{"num_hidden_layers": 15, "hidden_size": 320, "num_attention_heads": 5, "num_key_value_heads": 5, "head_dim": 64, "intermediate_size": 640, "vocab_size": 2433, "hidden_act": "geglu", "norm": "rmsnorm", "norm_place": "pre", "norm_eps": 1e-05, "positions": "rope", "rope_theta": 9810.0, "rope_fraction": 1.0, "qk_norm": false, "attn_scale": 0.125, "bias": "none", "tie_word_embeddings": true, "parallel_block": false, "init": "uniform", "init_std_qkv": 0.0386, "init_std_o": 0.0, "init_std_up": 0.0386, "init_std_down": 0.0, "optimizer": "soap_variant", "learning_rate": 0.00237, "beta1": 0.95, "beta2": 0.99, "weight_decay": 0.16, "lr_head": 0.0104, "max_grad_norm": 1.0, "warmup_steps": 200, "schedule": "wsd", "decay_fraction": 0.878, "decay_shape": "cos", "final_lr_fraction": 0.0, "batch_tokens": 262144, "max_seq_len": 256, "doc_mask": true, "train_tokens": 989500000, "max_steps": 3775, "dataset": "wikipedia_en"}
Each number is 128 + 32 x the weight over its row's rms, rounded and kept within 0 to 255. Layers, rows and columns count from 0. Numbers have three digits each. The size before them is the row's rms in percent of the matrix's.

# layer 3 attention query, 320x320, rms 0.082, rows 0-319, columns 200-239
090:128113132141119076062132121151115180124168129111170134125103172154187126203129150156101117172124120121134171185149156178
073:092145130161097150084083057164145152176123169114145156125134103120087173177105115124085104136124116065105153108148087127
062:128122146134126154137106162150187105126138185135148135097148090094135139094128134094120119098149166101115120072094052073
070:163121134108149165199140164099112092119096109158067101054152124148151147048162126130175135111141127172152125063149113058
071:144100113141120084126133108076097129125175159114136098186160158139125109120115072104123090168121115124113121132166226128
073:098150117121100098092127072114129149105132129124155107136090156160124182188159138143064123117088123096082135114124139154
077:130134115081176060080130133082170140164109145109104122155168133153151174159120118155192126146089139075118153162149088117
082:091175142124128133128144154154139072099127089145160122169040056077107129150087098117180112175186126156111070184115073142
078:117104108120086159081121130113064148140095169142173126175130066178110147103101108101077113161131101105065149126114141158
087:118138101160194180141124145143157152110118114175112122105144111079136168133108147158133178150139134151180135142129145148
088:157148087133086097131199124077101115116120095084113151136176141137113199123140110182080117125112088064139046177174146122
071:053140152106152098134118128143191147164128158135089170144086154103114163175112193218103095129077196105064172067114155065
082:102154091157094124144108101103194143090161102186105124130167091118142123120107127152147108119157179154147127114117120141
078:157088153157124156164096082120146116083126066119090117036097124125175089095142074098172148074141137106182121154129092134
085:135119136132145103111116087164138142097178153108134058217133153153109153111059135146098085067133148144106110124139223153
075:135154162145105113110174137134135153096162119184130138096116192089100142143123086152180121168177176135078142109138124124
084:132113130142122181147124119111098135180157148128151180141159126075099130098123132131165151091144072145123134092055128159
092:082112108147127115100106156088110099176139128132123105067111140089071087075091201148116111156137128148097159092088144128
093:155156116143127161098123086112074117073139145117077171101122121121125088109142172127073116098097071181158149121085204128
082:117164120122099142114106168135133068134134107070147150054172128085179140053138164091097155132155111162108145164173150160
091:088154104104086051166136059137132097161057101153131123202147147182126134129141133159168118100170124157129134079157133140
088:110121101148164143124143123190140088156159174094168151179115171127200184147184126168104108117115143089107098178139108124
103:080152140139131167137169103180149088150132144110195167176134054090155061191075131115146112138057098144172133122131129114
099:101109131148096130148099208086104070136151182153172121105074167208104140132083140068110127128126110126104167069147118133
093:197154134172126136122130149123035118159140120129167166146224121140109155136139157138120136174147131181151122153166133111
096:141104150149122162137154148162151108123196058162200119105114133128123122109147122105119106100155174108145119171085153094
077:090135114153122165162089115154133161151140139090030149097105152126196120135210131147102107066137136122120144130108129100
078:083082138088159218114110120138109089128104152146157132149114101119161090105165045156151135107138127148182124150094099149
091:176149164165121170207129136139139114105120191111102150144122102128142151135150169127165145111146154120160144213139124180
087:125125092084122177131135066091096124115123110076119144109140137155126125105129136184043132085114160121029166094105120125
091:130126126132122137183154204147122130136167085109128150122189111128095146175150080137144137105120148138101111106110177083
092:119116115122090133154204138075139093131158161130117183104143140135159118130132075079095155151141104155089167087115141124
078:109132170140090082120129118088123131113149126152117094172122103096108136180101141159137149178137108061116154137140122102
084:077168118066169148126171144155137155121108122063179127107123138164103136145127159174144165120099087124125120173092154137
088:146095143104175208131116122134126093036180096154138155123112127152108151146130179155121080139092131125120164129114133160
102:123124152118127125164098156085114148088104088140134055103135122157130163065156081114112101080141096163087122160088131110
091:126110115179059063131148145111167116130171084142103145096136147191183103091110159169124113133084135075138104116146131162
094:129097095170117085131088197090137161130093121143127142100085141140114156157170065125109135169140100109137067081145135092
100:100087105092124105083105112070136161137116054150168142077155161164184128097171092122096094151135157085080095071125149096
097:066142049111179128129147150123116130099128094133078100109059164147149112031097093106183129149117126121187104136138125135
101:150105167159138099098125093104144087124106118098137164140115135196118180143136080175145069075168101050138135154136134114
093:157196126108182114102142195192094118113100137115145138076179149088160168080100201156067090210109118171116128153107121100
097:115181135165117087147165115138144136098195126129136141107184108145184105165158126074110132176139127106077171175134133125
094:155127163085158131176095163119148147152105115091070106145076072154140149111182105122115121113142091112108115131118123139
103:119123125077114100141118172144196125153106167142151081180140124121147094170161153092117145134092141121144162063077121156
098:121148092124123188154195095105104155077103167143119150119091163122091133132127146131091141104099139110162113133155165117
099:149130096127100098166096100097098179172069149154145160152126121087178108142112124155125063149163139122128105115138132117
098:154135116143082135067091112090122142099104112096177124120129119114146214165171170103150090067180156120153138170089173141
104:150083161148096142158122161161145090182077102128145207101155136057104099061157121165144210169128166153141171104118172128
097:123105165097147120117136100080153128121150179110173118133140097122165182111122169173159157067106138130158114114148164147
099:113132051090195126141090114066112205137108107110120148116139095142085118136154083158143105134146162184180123130134132096
096:117118155129100166150201143148025128135164138122091134092130160127121144133125147159091143063108053109172177109129130112
101:121117137170133143134158100178098111120113161087155129144121139141140114115199153141093154099134114167180090129081109153
098:125163109120143147099090123154143108186140197127142177159094150156119093117114123121162160139123130112136099119132140130
093:110174147138108110139112153130178143096125104115155143091076121193168188169061176145124087137132122148078107045082195127
091:113130143113218122179084133153192096133146076128117141131108130104116156171065098109111118142129141152036084135060157103
094:146128123104131146172070139170157116156079093138140139156188171156109085117150121117069098134112150074112155107113144083
091:142094149061086130096105154144125111089116146154101064136134136057077147170111123107156160099140088138098209116123105174
102:119066130178099104105142162164130170151131169133037089106096136109180117123168117153114150167161164167115104106117099052
104:119120103078095179140122133092136132128109098104082155087147145143118154089152164192063086113107166137194066112143125097
097:069184124170088189158053146088157141136101102063118202148127163123151071135201098138135150116103128137115153164146159112
101:108085104199118111160135116135055170121141127157153081106110158054155100088126144154150121138179093140185093112124111124
094:091180162123083096133159146072164154128145167128166174118155106170154168135079099143118139070178109118114125162168133140
097:037127119071163112152127127178109133159098109071189146103109121129164075112150096096107079142135125156108093158127174088
087:138125118163163143087063067211123177116128122157170206083037171094173123129182123077094103130103120125138117216154134100
089:111110090157138111163143125125124132124046138107086171160155094110163116132090193127112169168164146117096123091155110099
086:099187126094125121167223143100140099171107111108094077156197118167090155096115125137218119126120165102101113068108133113
087:141126138145114059103171120168132144123181113124127096108071172133127146135117087102136116139073074143121142160089148142
083:134128133154100143120150144127095128153078099122136119180167110123152136112123148151158122170148151121102085128189102156
077:130126141125103081087201114099147113108127168057093094119157134113077079111103120116200149126170151142152111104066138124
096:097076112124157130170099119116146137088168165168137217109128105154204087185129129173080153137131101138099105156119070144
093:101105092149161189150112118107130116123111158152126125112147092117208121119133145163107152145162100112123118097099100096
088:116090129170100085181190173090088074153171170137142099135170121153121063125164123110119127130145135125176092120147085170
098:145091127105150155106142079151153149162149152172171135134148171160101062114170122154101209168126157137120117073075033086
098:083089118161133101151137145129138151121199131156083142123113124180137065159095120096130122136172175113147104131163146115
090:068135175109056143097073122155142134104163134124103128075120180131155136100119111170191120140124112126143145013114170109
087:138153099183116126141142114145112109113130080143148068126159077102130137117191135103149109176149094140141145111193207178
094:159106152112166203166196123162108109186144067120162123103138161181190098171139118140099163128163188142081075102093104161
109:125098142150142184117142125037149111111106210131146130170096104223134160071115136175080101102116132121147081159153135133
094:130110131130116159112103127170075141042092126140106132125067134069145145103102069155165144078113123137163130125113094155
085:164171162107149144130091067114140146092130140129146116150117201124128043121148148151068124152119122160129114135169126042
080:112082109108163204165154117171124099167113155141154174166100090205167097154143178179114144102114187131118122101112077148
090:149124156113117132139069119133112145128128137103083139150102124086144065130130147168164111144169113154090211128097127079
079:111095038123122099066142145141090114154117135117110111122121026122158153134145139132114079141166153151144092107114124175
078:172134119117096137150123109109113116175151092134134173062124158094153110133104092157136124124163067120089111060042162075
094:146125098140140127066095105110091153061132135147135156083131108110162094126086122124117137157119155180093045140123097067
083:163155175100152168091200136124173139124139096136147155081117171157104088146122082126092110137148183150090112167141095129
096:125131104082155186168075110106119109107153147087182135111140134162083057109116133109077117088119124080138154119129100090
083:155104135181127155187102128084158122130107178122146084165076122121113114155157134185130137110156189108159208126146159104
083:137127084135121155146090149101098105075065143114133120156129120095174137157081171147125104127191155099093121108149141155
102:164125079159172130141117102107132136121102128146153125082133136131115091128104126148121153158092146074107169074145126087
100:174107092120134118148102158088116160132123140138164133093105150115102074154154153104121096155152106158137099096173059096
105:086123173092149108111130122092139101138178153113098120116095132234172090108161132094151082163156118165154129170106111046
104:150123099161138203184182118127141132144140158143157085136053079155185035205165138151078149137098137135138157159136045147
102:134141128158155104134084090094160117134130059123088060114104132149157116138169118138199170110141103074134165098105125219
100:114139183158176104179090150087071116040099095129118092199110097162142117107124132090130105156128122183146118189130155149
094:159132130173094120152138083156108192097129117108146143102132104194148088173136137135082154156122102094086125112185127122
105:105199144097130166112084106143132109164114143132121100092138175163143154134181110151109150107123097125160098152159161100
098:176095117134105129165104096071089120157126146132154111180093071179126149158171062152126114085178116117134108102209169105
095:118126107089103122159107115144115093080118093112125098138093188178201175110189143117160127155115122130083138106085170062
103:114206162135116164151090131213162155109108090100131120129157126159078164106174119112095136145128089132154134169128089135
105:121050130051143158120086123108059113172204189179132097142125158148098099073168149182143152130187147136085097102131167138
095:178129111159158134145139132112191139088151127120150121131146044165063096084124096142123126134130099146142127131131142138
110:184175140094101067143119138086165077149052122031167171142108120153119136135181142097146113114131125145186134110171110163
103:113129098111073152125163171105166124119144122130106158219145068075104124122184137131115114060130157132113133104121090132
104:105122162140153109113151118203185159119126140134106119128066118199113129154099128143129156157160139119104125177065111147
103:127147102141157155120136098102108193150135077123096163078143180165157095099145113126076123131147124116119088121124197146
098:095097104108128068044105129118143119128125101106125113077085077171113116029108145090116122168080127091121111153076134119
108:107144135137129106095105162108138142195095094046149069123095091119164125141128088106075098105036130106163109087171112173
107:093088160157192178121164181137090136133140125121139114125119050157138124144134148140142161111130162167117150047116166087
108:105101146108113177167129118181125136106138160092201152170127167189109128147154111138113129126109156081140145109107159194
101:170143139143160169131154137109146097130089143146054114134180107118089128130135137144114102126169143168125121135138168168
100:182069137122110168095106094084174165141090145166075139150138120129156121170141095187113078068117147141059136075080119066
105:154187090125146205122095114155124143135100096135095174119111129076133078228111104128155157091094186146134098105184104029
099:104116121142162159120167087115092126096119097072117153112146074127083133121133134140148139166115168107145079101159119232
103:102149098080118153187171102131179064201095110092142153124095142118084133098138163145125122107123112150155159108107107158
102:167107141167163125090095108153148172134122136139145103078073152106164146175097129133100156060169083113113122073129166126
102:162165130131157144141155118140135162138153108134155104093141109151098100094162130119041070122131157085097112135125128157
113:086123131158121166163154134175136138140124158103144059140108225121136101135153146083185125091105112096104119168074154158
094:159104114123094155118130139120178144052104185179112133160132097137117142134117152140205119111144117198136118157110150090
106:117149134097081169119130137132083149092165182125166169108168160129122186107186074149102149209159104137156127211092139115
099:150089129176133113146131145135098167154158172173139087145122111162130103136111082172101143117162120107063087095096160114
101:099180109129133157162159132145053160159167137138127170190078125116187155187135133119143142124099095137064127137163059099
107:159144132149171125105140123127157127148115113113140141190162124126172145139196143146135152160161119126097114074093142078
096:156102173080183133129174116069143145141116089140138108073087144154115103075116146134115065098100096192144160138094158069
104:072101150121123097097112112134135196146154191100161160110140123146124136083128119114140125125127175120048103131151132137
109:138118107129138114107103117113194136124182138098148116064084114131127133138133164156071155098178145172124101135095116053
100:158144157137152107189172133198117076136204129128053148093159138208119137135135127075167094103138118154136138133099193104
100:095152134116120101086136135085147104137115141131099141107150142137116092127163096121151150146123131111131149163112075119
101:119109147165111138113156123166111108090053104171136111183075125152119115098178116093120164104120147144093138153145130118
101:135117138123191119176150141084131123096090138124115134085122106135083169112094113134180110146154186127138056119121088126
092:109088131069135105095071136098117086134109155135057127146094155143076105093123131123139122106138160165111128054115111112
096:112118129113078102170127136127148099146135135124140171179109106177173105108137137105107082086128105128123133135162154043
102:135151056125143074163144120181164098167120104117141102115190116139164132126094122114101125099129103111124160148133174081
086:111113131091107110169120111121127129200093129053157124160118193206136129116086138132105050139132129131097145139102172100
090:067140095137117023093160080153139105161092139112093119102144145161136097173099113125151146119148145084145166151080163204
093:100173116093137078114127117113168132183095155140101122156163126084120132159123116154098089122141196140153131082127100128
086:139187114090106101164120109097159139122119110125140140165135120096144110107118079151157138130112117119066138131095147125
087:175129135080143144163108140071173118099089169145082153124053164109148136108126105162212056127191137180132174073107122118
110:092087145141148149193106106194158132148142123124148101152133183147141074133081145143144064094094137152125167119119182141
100:179137103109121107130063109077143102138144112118146097089080106057165099090118113127115136059140201108114079141088172077
088:124131118073051113087104126078120140164099152102116076139184150134124099171058085113145098177115158109120146119106163151
097:108166138117158144194112126123134175105125107099168149144134115122114172049105139165128140135083056098120153215160135103
089:129071133150081093159092121091153084089132128148122178116117124155133110155085178233127096128130081162126145145163120070
097:149165111081130132152126154125179101165113148117139159195103125111077088093171140086112112090139134111089146092167121114
091:107161145115110072141150166094119099156132139115164063118140208111148071107087108128148138121135135132134153113100099137
083:154148142104139189181100098125142160067093129107079095110117126141125115077170121147077123170127106144158186124083134123
094:080090131175115096120160179122121131102153136087106141159151144121115166090108175209163166136159068168156116147135106141
107:112158148104172135076122178122112139143135104169153141125141104098105137109088145127155190155125090152064105111194148118
115:185149139116086106056107104140114097100132094085108086162154097125092131143122110159126083117112138157178092084158147143
102:132121102107169135181089138142163101129115113142122114108070109108108126144092101129120184138072136189102123142125046104
096:107085161134139108074164156148071147106119088135087161108144163085086143133074171163187127122162097114149107121150134193
095:151157118143110109131146161119139095124134087161125112141186137104113185180077113110124071121136162125113142075101153127
088:095138164111147199165153092137116142154124115217184160135170163056162115182157094125145088187080164081135159108097121131
097:087077110164135112112160170066140150151106125155068132145160112165144130158071131161116107164145106071091108168121113114
105:230144141151134099133103145160155093159174151162140109119130128094093121135151151149052083148137130156135156083146102109
090:119067138190133152156173140149071147118128140159136126100083101134108153085148145132188160100155075158183112170157153081
091:113096125158124142149176100137111101137150145159111072151175152067111151176051167095130099169128099091169105120164094146
097:139070095175113160132147126134179166122116085099097094145101172119122191135147145155081099132146135134164179116140138151
103:097103110077101190133084178134165209116106157061137110176154130156123162116100076089175121129123158102072120128166159122
097:145148146105130132144085167121151129152142071146088077149159186119213119109157174163120132132175093139142108172140161130
112:112131180115092185165100111143095139156101148098169131146145112124152130122171150125125117098133127149131107065143175041
107:137149064124190104141144118166118134108097111111165127162133123106207168147111129170110042114127084114176115122147057160
102:124102133077086159119102111158128092097120115173123210148106114097096137146084072165140120157130110099101152066120197150
111:111132162134105108115101131118124159161166168175096193183110156115099138126106155101129001050131134097122132091163133108
104:132122163116180188143150140165149108117158126091137118119108154167118101139111102211113124164135151121102122095062147160
115:125150166113174159161096144091099129126134145157113131167218121068103102188125152155143185123082079135077182109114099146
107:115161068102119170122165147136098136128088172103153138150119149142118101088132159097149140124123107150096124169085115151
107:154167091100098217194103103141173116159126120124100103147037198154149142145147116179101119193147156052145128125175165098
106:120104118147088142125112084121071079112126154113097126177129152171142123147113118119095114091113140121120143169140108133
110:041129094188110117150093143131117139114109177117065144149167071140167171109094167109121160170149068107086088185128112114
103:166098100065102113078040151057121148123102125118125061169136156147164152149166126136095104087102181113100155126096128129
110:119082119112118125182188087147115154131115097187133149137088078153136138122138124133153181074141103079085115129134171186
106:052113100117143144122174122144102196146172128143125154134140075085097111139121126043079114130155141151156041109091146158
114:104152145082164068147066133124180065144101201132116090121153144128065143116131163090139118074135171072126116124146093139
106:187138146099105133107102148153061221166128068170137086154121095155083109163111126093099092103148139123130080129099117115
108:170100160167160143097135098135079105045176097124141099136140120107183178102120098178062156115113131201125155166188143175
114:084104149177138146168131149147107183134092152141105164096129157201094104153093165086135137120070124112111119113097101155
117:078164164108126082169181176181151178126147144137143109084157115126130153135102085190098172058151067122143126145108189095
102:188120104087137107154087066124159126142147134129149111106121148126104067058193046073136097090139157126149068119083172080
112:108116118147087144102112090119115156116114095120099114115146171127127115151161132088137133175181140158157135089103083117
110:153116165124207147152153112179045107071166176161126163131128163129141170116108185110092090165115119158098096062111125192
113:121058154132130078167076130132118146123145168140076041087141137177125173126096101092101098099115097086126088165119078182
106:090180162112109154056155082121058147155102093059115144146121120170129144149077136129138075110196145109185173162057122160
106:095125063088148104159174140211140126139113164146144126159154145108179164129119140130094115124140173136115135132115067102
107:135087104129146175158119126182121138139168171140177127165156209117176125137090124115175037119159170088152138085160147095
115:128117176161117087143115118100191161163158063145099142124040164171114103133188148119137188139154126179131093088121145106
111:139170163091116120127126170087145123099095112111101150098141148144133116116109109155105160108115171103161121145095149158
109:137127117148156073113110057140116093176134149201161189102160128076129121180010129177141112088052097151088133044127119124
112:107143143188205128105160121170142105145174108107170133148167118093147063100146173156099106066118143123129082207094118107
108:174161136077137075088186170177153103117186052107137016106180159086122162162061114091117116122080128150182098140167135146
105:132109096126178130073092141062129130108016152089195097130132122082096141107094147081142118049136100125120078099126151054
099:116111182133128104069113086120136200145167137094137157076136112133143167123149130156114139103057095162154168139131189083
101:111077088133154120165117144118180160137095097168099109141117197112147136155128114115122112070154152124077100145148087126
097:105205112106106095135207172183069106152140131120147097123103088126162136069097128063089155118135142122152103096162094113
099:105130193173119182080121101112082149149162127099143157100195101181147141088131124190125142127098129121130164114136108139
095:103100124116116094102131127105100088155142149114131137144107086193100166126185062130156151075064099122133200192180128142
107:126139123129152178182072122137156185123067159138166108142169220095111130134156116138142141127109089136066162137151067155
095:084179135123133134160121188130110140155142226154112154117097060120116160060106133131143161210130078177118162153046157140
104:094145147129197166150073120125116061172095087129181093158162103140125126119193148140143169140085064113154110152194060176
090:118185153108104108169137173108032123181125155120131153165177117126120097083094092145166083162096148168102102105092110100
093:095140186104119123111133070116085128132164098072173171121099102176105168119181136153129154166101083139095146130086103154
105:124070121148151170117100160152197078083129103114072123198098195126130131173134176125162129165126145119152093104125154144
101:160116134121158136118203131119142095136122154152104147163131088139122161104121184091183112095104118168106099127167144156
096:142078113149157178128109068125146127123095133144097097085161160135191102133133051151181100095114123110123146152201119086
105:131067132124098113130155188161114143142135150175126176130164143091125130088126117136143161135168124148110141123158098091
091:125104144163152101124180153167195084106113109141129083167128049154131183143096153069157087145153157146110122132152116159
104:206194105121128130141143176079100141083178112164100130057121069133073128058123154142116088083097180137103075131110136091
104:099125130134096167156115138112099151141106137159138111081130080136117099139105161104117128203151118135161094099126176114
101:108194170185136155086107141092149138183143175082201118104141125118116090065174090103171074108091163136163165095147134130
104:116111134118152081123200150117136127151148158126082188135113127165067110172129123078182178070136153174084161155134089122
108:101093132100140164132073096096132150140096113128182082112091080139126139121156195145046131133132123109176214138111122106
108:154144078126120109082132175104142117108094123184118169131133163132108160148141126201139171173127101163112111160096097165
108:121093088161104145174138106112123098141114154160129106135125103169073098097135131125096107116153153087062086132112144066
092:099191239135076116092100112128086155146131168116108187140102132101100091126116099163110141129082087081198079131114114128
096:185115155117071138162092095132076073168138161111176104171159118096123129096128141161105139166140162135169172133166124164
115:110151136013166122142121112102105098131097113089127165118137128105094130101083114120076115156183127169186134111117128124
110:129116182107079150085125113130087066123121075128142055091108159053121140118160132104083116142111148099109130127090173131
103:080178156133123163150088176149136160156156134140123144082185123120140138152076124090189139165117118109151122127136113056
119:156166156189117132166096121124126150101119170099174146109083148127117089132140143067107086058136146105187206122118142142
115:112142101091184152176181168165178141097122119123123112160148131088088121144120151111154146100114048128096095128175088104
103:087152162121108110099155156195199119135102186140115129105125145180114145101117138152142151139121134135093119147132161109
097:167071124156183139130065174143148097118126109183163059167102149165128128110133129134101099140185136154169154138096113139
087:131166146111242096122158174107123074124177144108131154156109126184102143124141154090109151151151120148155167088122159141
116:143167157164134112073113110143120174145131163113107153146114139169153139121127125083092054114071146153151121095115129124
117:027149121119122091086127079125112130170162152121097119198090063166128196101132125044167142113085059107082132101109096121
108:139151101114146106092133144101144148051154142166100142116123130138178116161170126083108153162126203118151147153186102137
114:161140145088125223129135162136150129127170158118145089140145112098130195147150153139110138151070071181161122148094148174
115:098126053119129219184085107090117141128161061169195115118164081136140137095111178105151109147150166122153104132148135152
114:135174108105075173131100086116105094067102085171090072135163110144067175096109089092132097168137143132097159134158139082
121:130144127080134142142178106142114198111181180139114133146149112144115144161113131157154135123109126123093134141176165097
115:142115124080150090141092155145124112112153122038091073212107111083102147136156125158096141089074125080110154198105130162
114:166058157134105140103088156153133128161063124072124148137131102111143109104109112113130152136164133124067149105128099112
120:150142142096112163128156178144117075140103137119157172134193107092092170112093138126153134174090151218105060160170125117
121:103236142123095113184077105102116126116106158100167101071113152076125135112151124167094061125130156114133087108064058107
109:085113135132112121107124168114168136098104138110147169091126155106169161183042070089169109173096095118101137105149175176
124:103113137111102126094066094111152145135096140129128083140145134126122136150154135096136101133145100086090166215134187181
110:102106081147108131129152080143142134147189118136130144119108162140133108097142147136085026111122168109137127138136118132
120:140128162161140158143103128150097098082162098096155146067115094107113105140167127165139175130116161162169145103190066142
119:130173164103092125185140111159083105093141151081147157086149129110103091124112074091145107112131082115109146088126081138
111:129134161102143077121100143098093099163149174104151192153125080117077091107162132102176109148154160124099145116116156152
113:152062100171159104159138144069201065116131099165116099130083127079184149141195132150160121101115149078067129148126105167
117:119092070103129161143112090136140116141102127089181103116125165150130086158099124147067136082160100104190185119195153126
114:082085200144094149124152155110128059134157086090151138162165114123074163133108161129163129106118160148171136076143146155
112:079119113166176128186180123181118153140214126075126124163169182123084106128102195071152174160127101138085177116135084090
100:118110154075133088116087101160161148123087114053174093126095087116098133139142099146098109095140112093131114112171156132
120:108161147160173160133143170116131123124114110101181125137157150160139179195149152122153099120095120144092165089146101135
115:249136128166173135156118094108171119187125151146133128013170123183137087175149145119119097069152129137101096104150082108
113:098144090145149118130162119118142149143180132136166188166190137089130147122097174112139148093158131122088158161086128163
117:116122136123142109147125136105136077080129199073171159176176082082182151143138098122138142138119119118094109134100127164
111:078121158142184132076094153179118158143099134095114159142133137093115155111128101102147113120135144131093088097101156118
119:124142139114097195157078166144096081127082105234129189161140135117173154145153185062112143111105089181085091211139123080
112:184146154132109106174162089148111130108166089159135100148112161128121053149186141099102128102091133059126085090106149121
110:115081085150086103080094096112128158118102129127100107136158138127153122163135106109135092156188130115166116155179115160
110:192115102098161120119168190117155171179120174094116151049081138088136182092183133070092096107107180098105148153101116058
115:121112123116123134137112090186109124132101121127113093175139124066103135141116144161153068138101149126156149159080109118
057:074123145098126127109116129095156094161186034108203073158108181118148100144173135154108144158135159128159111153123129150
111:094117117134152160147190082097127104101151102093157094112160137144181052125120150157159170133123153138120091115106081133
088:043128111113143127127168079059106103104165062087161080101147166118181053135132136140097192141150143119085096128089112160
051:142182120145155141129178110148093158114085172170124135074133104078183119098131134152183143108088166107109141098159086126
082:172086149140148131161102128171148112135090173154118148192168081180084209134141094104171103101130111109146153144121148167
061:095078126112118122139093109108138143125202067142107073118106176134108169132081116094088097122158149114117128169052122093
077:134123106130176150139156112120103116119142178139142143115167093114170108128086166115078137125095135148083094098169148125
081:096093119152141144139108114117154154106078176163150098119109161122087171173177105188134103174117077141141102179143090179
089:115121118126146088117123117102131105101121084202083191126109185128111127156108120147121135182148195169145138193147109181
087:147179189192136137179095122155140155130087124075178139177110107200187160174125166121156146113116162149128158120173125127
089:153175178150116165132161152145131115119127132080141156103129088083129100074135166033126122087104082133152108103131187127
094:042163138116108128172128151120142134075099118134113147148120135128101083096098164105074058174127081125148094106104117093
089:058170159110091125135116144110125067131097111124094162080145149091063114123190093109101113103129089077119112132091147075
101:163158087123111106105097069085144155121145058186107100114097156124027113104105062115087151112165114146105134131105113142
091:081108126142124111132199136122152142093121182138167140191160088128198131104127118146151091097102124139086217160141189151
093:126102141160157127119116159162182007109144109149159107142100144152150133139182123140213175173088109086145127111142146107
072:125128137191145155135147171217133102106163109101172147170114038178146184135145185077211151133128126118191126083119107092
072:112145123093152068118116152089106089141149081077093143088152181164107086103051085064075115110109149135132116099098117118
082:112180118136079151115130109168138139151092155168150169106110200078140112108164112103030129109168079157105115126126123080
085:144164084108068130084126120153127089154090142133096127204126105128127104134107149116080060112169108182183143119084146121
081:169116186132115133150168188205151110152097125165152158135117135179136159115159097150213136147167174059117182092137134098
083:113184137130095134083133109081159079142160120182104181085081140111141101084129138114028114157114119101183089137133143165
085:179119101137096129125138153112125138137079135168152110098098070192069156086177122127137083118153176096180171102117181125
080:165170108134087142104141103116127140139156143147128170131121093139146164090107092165107156139048113141163143136157089206
096:081176129158132062130097129154149143164163101113088183112134168096108097053133126101104162135110126180132065127159123044
099:104140124099104138142144083066123158134087048127100137101139135135112136110119107085070163086141133160135168162111070099
105:137115128119100124098160108144101137091091168153110114101129105083140072120142208164125124131142107086166155118137202168
096:115120156153085177162130154159178146073135112162088167157110149165151123142179119143104119115123116163110079123127140157
111:156148114101079147141197060144158103140166148148071086180157101090113164078143107141187132145089106123152154139089122212
111:167160151144113128105095175089148174095098098088113107176120144167176172124121147210146116136062177135140194121154170069
113:091125097154115149176108131083148133124152078140135091069136152139081088083129153138062090076154079137130117144114168142
103:199079082129115138122074176099087140111149155186156129178085086087153125134163082180214115137134129166155185112146122107
099:116095120134128149100158124062152094122148131144098128096151103093108107111161131149182117158107124138165104150141149088
084:107144110143213136100138175145136109149137083085103193144119155118118102169114147133185099108144109128166092190145135159
111:125165134112154198137123119119085104111142116135209138130093161068186096098137108107137137087157158162091091168150146145
117:136124200174168130076143146158204151166144154183104062076085128131174167144140160152126096112120094133129057095160176166
123:113149118119125065105122134098155124181184164184136099049147157177140140068054172080066109164137115120156071105135139116
097:138103143130164147112157098146105146102113184110104105149134136113162110148113129148164161074107153130161171150193081134
109:112169083172148152142128124158107092088138173137162148178124111076141164146102076140111170104097120104120131148090128109
103:169141145147169098057103196142127113152181085131151162073099125125088108095183093087112123168191124104161112055135155183
114:118099149126147066137172096099176122176166134170053125032181137135178146059100184125124060140043091133120090125119155137
109:133173118144177124112096181156111107122115131071165156105179112148156115127076137179114127161138177104118094169209157123
106:143153071125077203131075096139113121111087069119152189092134078113143077118134117139162127144109158143138149136113106080
107:079134086182097068087185124076104168088099121135104199162081149154139152131109151119070089115096109089104097130104103097
115:052110107162154109119108142125080171138141175123116086141118141132103112126032136134162131123084173138143093134106104181
115:150081087092125137142177123107124128125117114103137122140133118093131151134066092149163127113132111112089190095146117098
113:134164111122110087117148126158169141194186128133099119064113107100120152116113220189133137100173133121161099103169134095
117:141144128172065097103091106156141120136079156167127034119093152156114145134139151170145147150157130143136123150196081137
111:088148121109091161103159124137121140118122131174083139159182134165210120135132138150124101159109123103172155163109149144
105:061137175146122084156175172151159131195177134107053107148142141174121079087185173085086114152097092130100060106141139126
120:106070070114135137134171120094113201103181106108113064119146151070138104141109099101090147160131099163081161123132081102
107:089116141111158095070163138163108105142173151138100077090124136126090160137141144119148107157176136135165070124103140115
109:088116131182143172138128145144138162119127098168097143227154130110154112126127096148140151141096169142085154082106152134
117:133132154120106146143126129114141252186135120115172103112081151130154142136130121147165143133052051145078112163142069108
112:122121155156168155107119090122086176184155079158110165097136128134185072090103111133052088116107104095119105160132166129
118:178135159143110165079107159140157110146078080208115132174163137115102139172116162120163099143176108164163115136077139112
123:090115231120135119110157174146063105124105063098103146161124134163125134082191116057167140147144132144073133123056135125
119:194138100135107141198092121082115131099112078123132172192081104107139144125132017141201133104127181134175177152128117093
094:178142081110129098192132139115104139112134210167114043150106137108150134135086158093182159119118154122082151146143135179
117:069138123101145175121080136194142086147182104119152133062146150107101143122191100089112128159117118158136098121090145100
103:143139060099149124110128180126145125113079165193078194144094125126181174162148157186167116097100176096107154170138129112
112:190175114094176140087145130165134129133149158122138121128104125177133148184114147130145180095149117123055135071162072116
108:135093139133150138157152155141102121102120060143100140133126155109150120149157143170150162097047128060142090062121108151
110:113175119103126117187202118129172112163103172148103096098075068072109145127118163158054112110109155069163093168178154107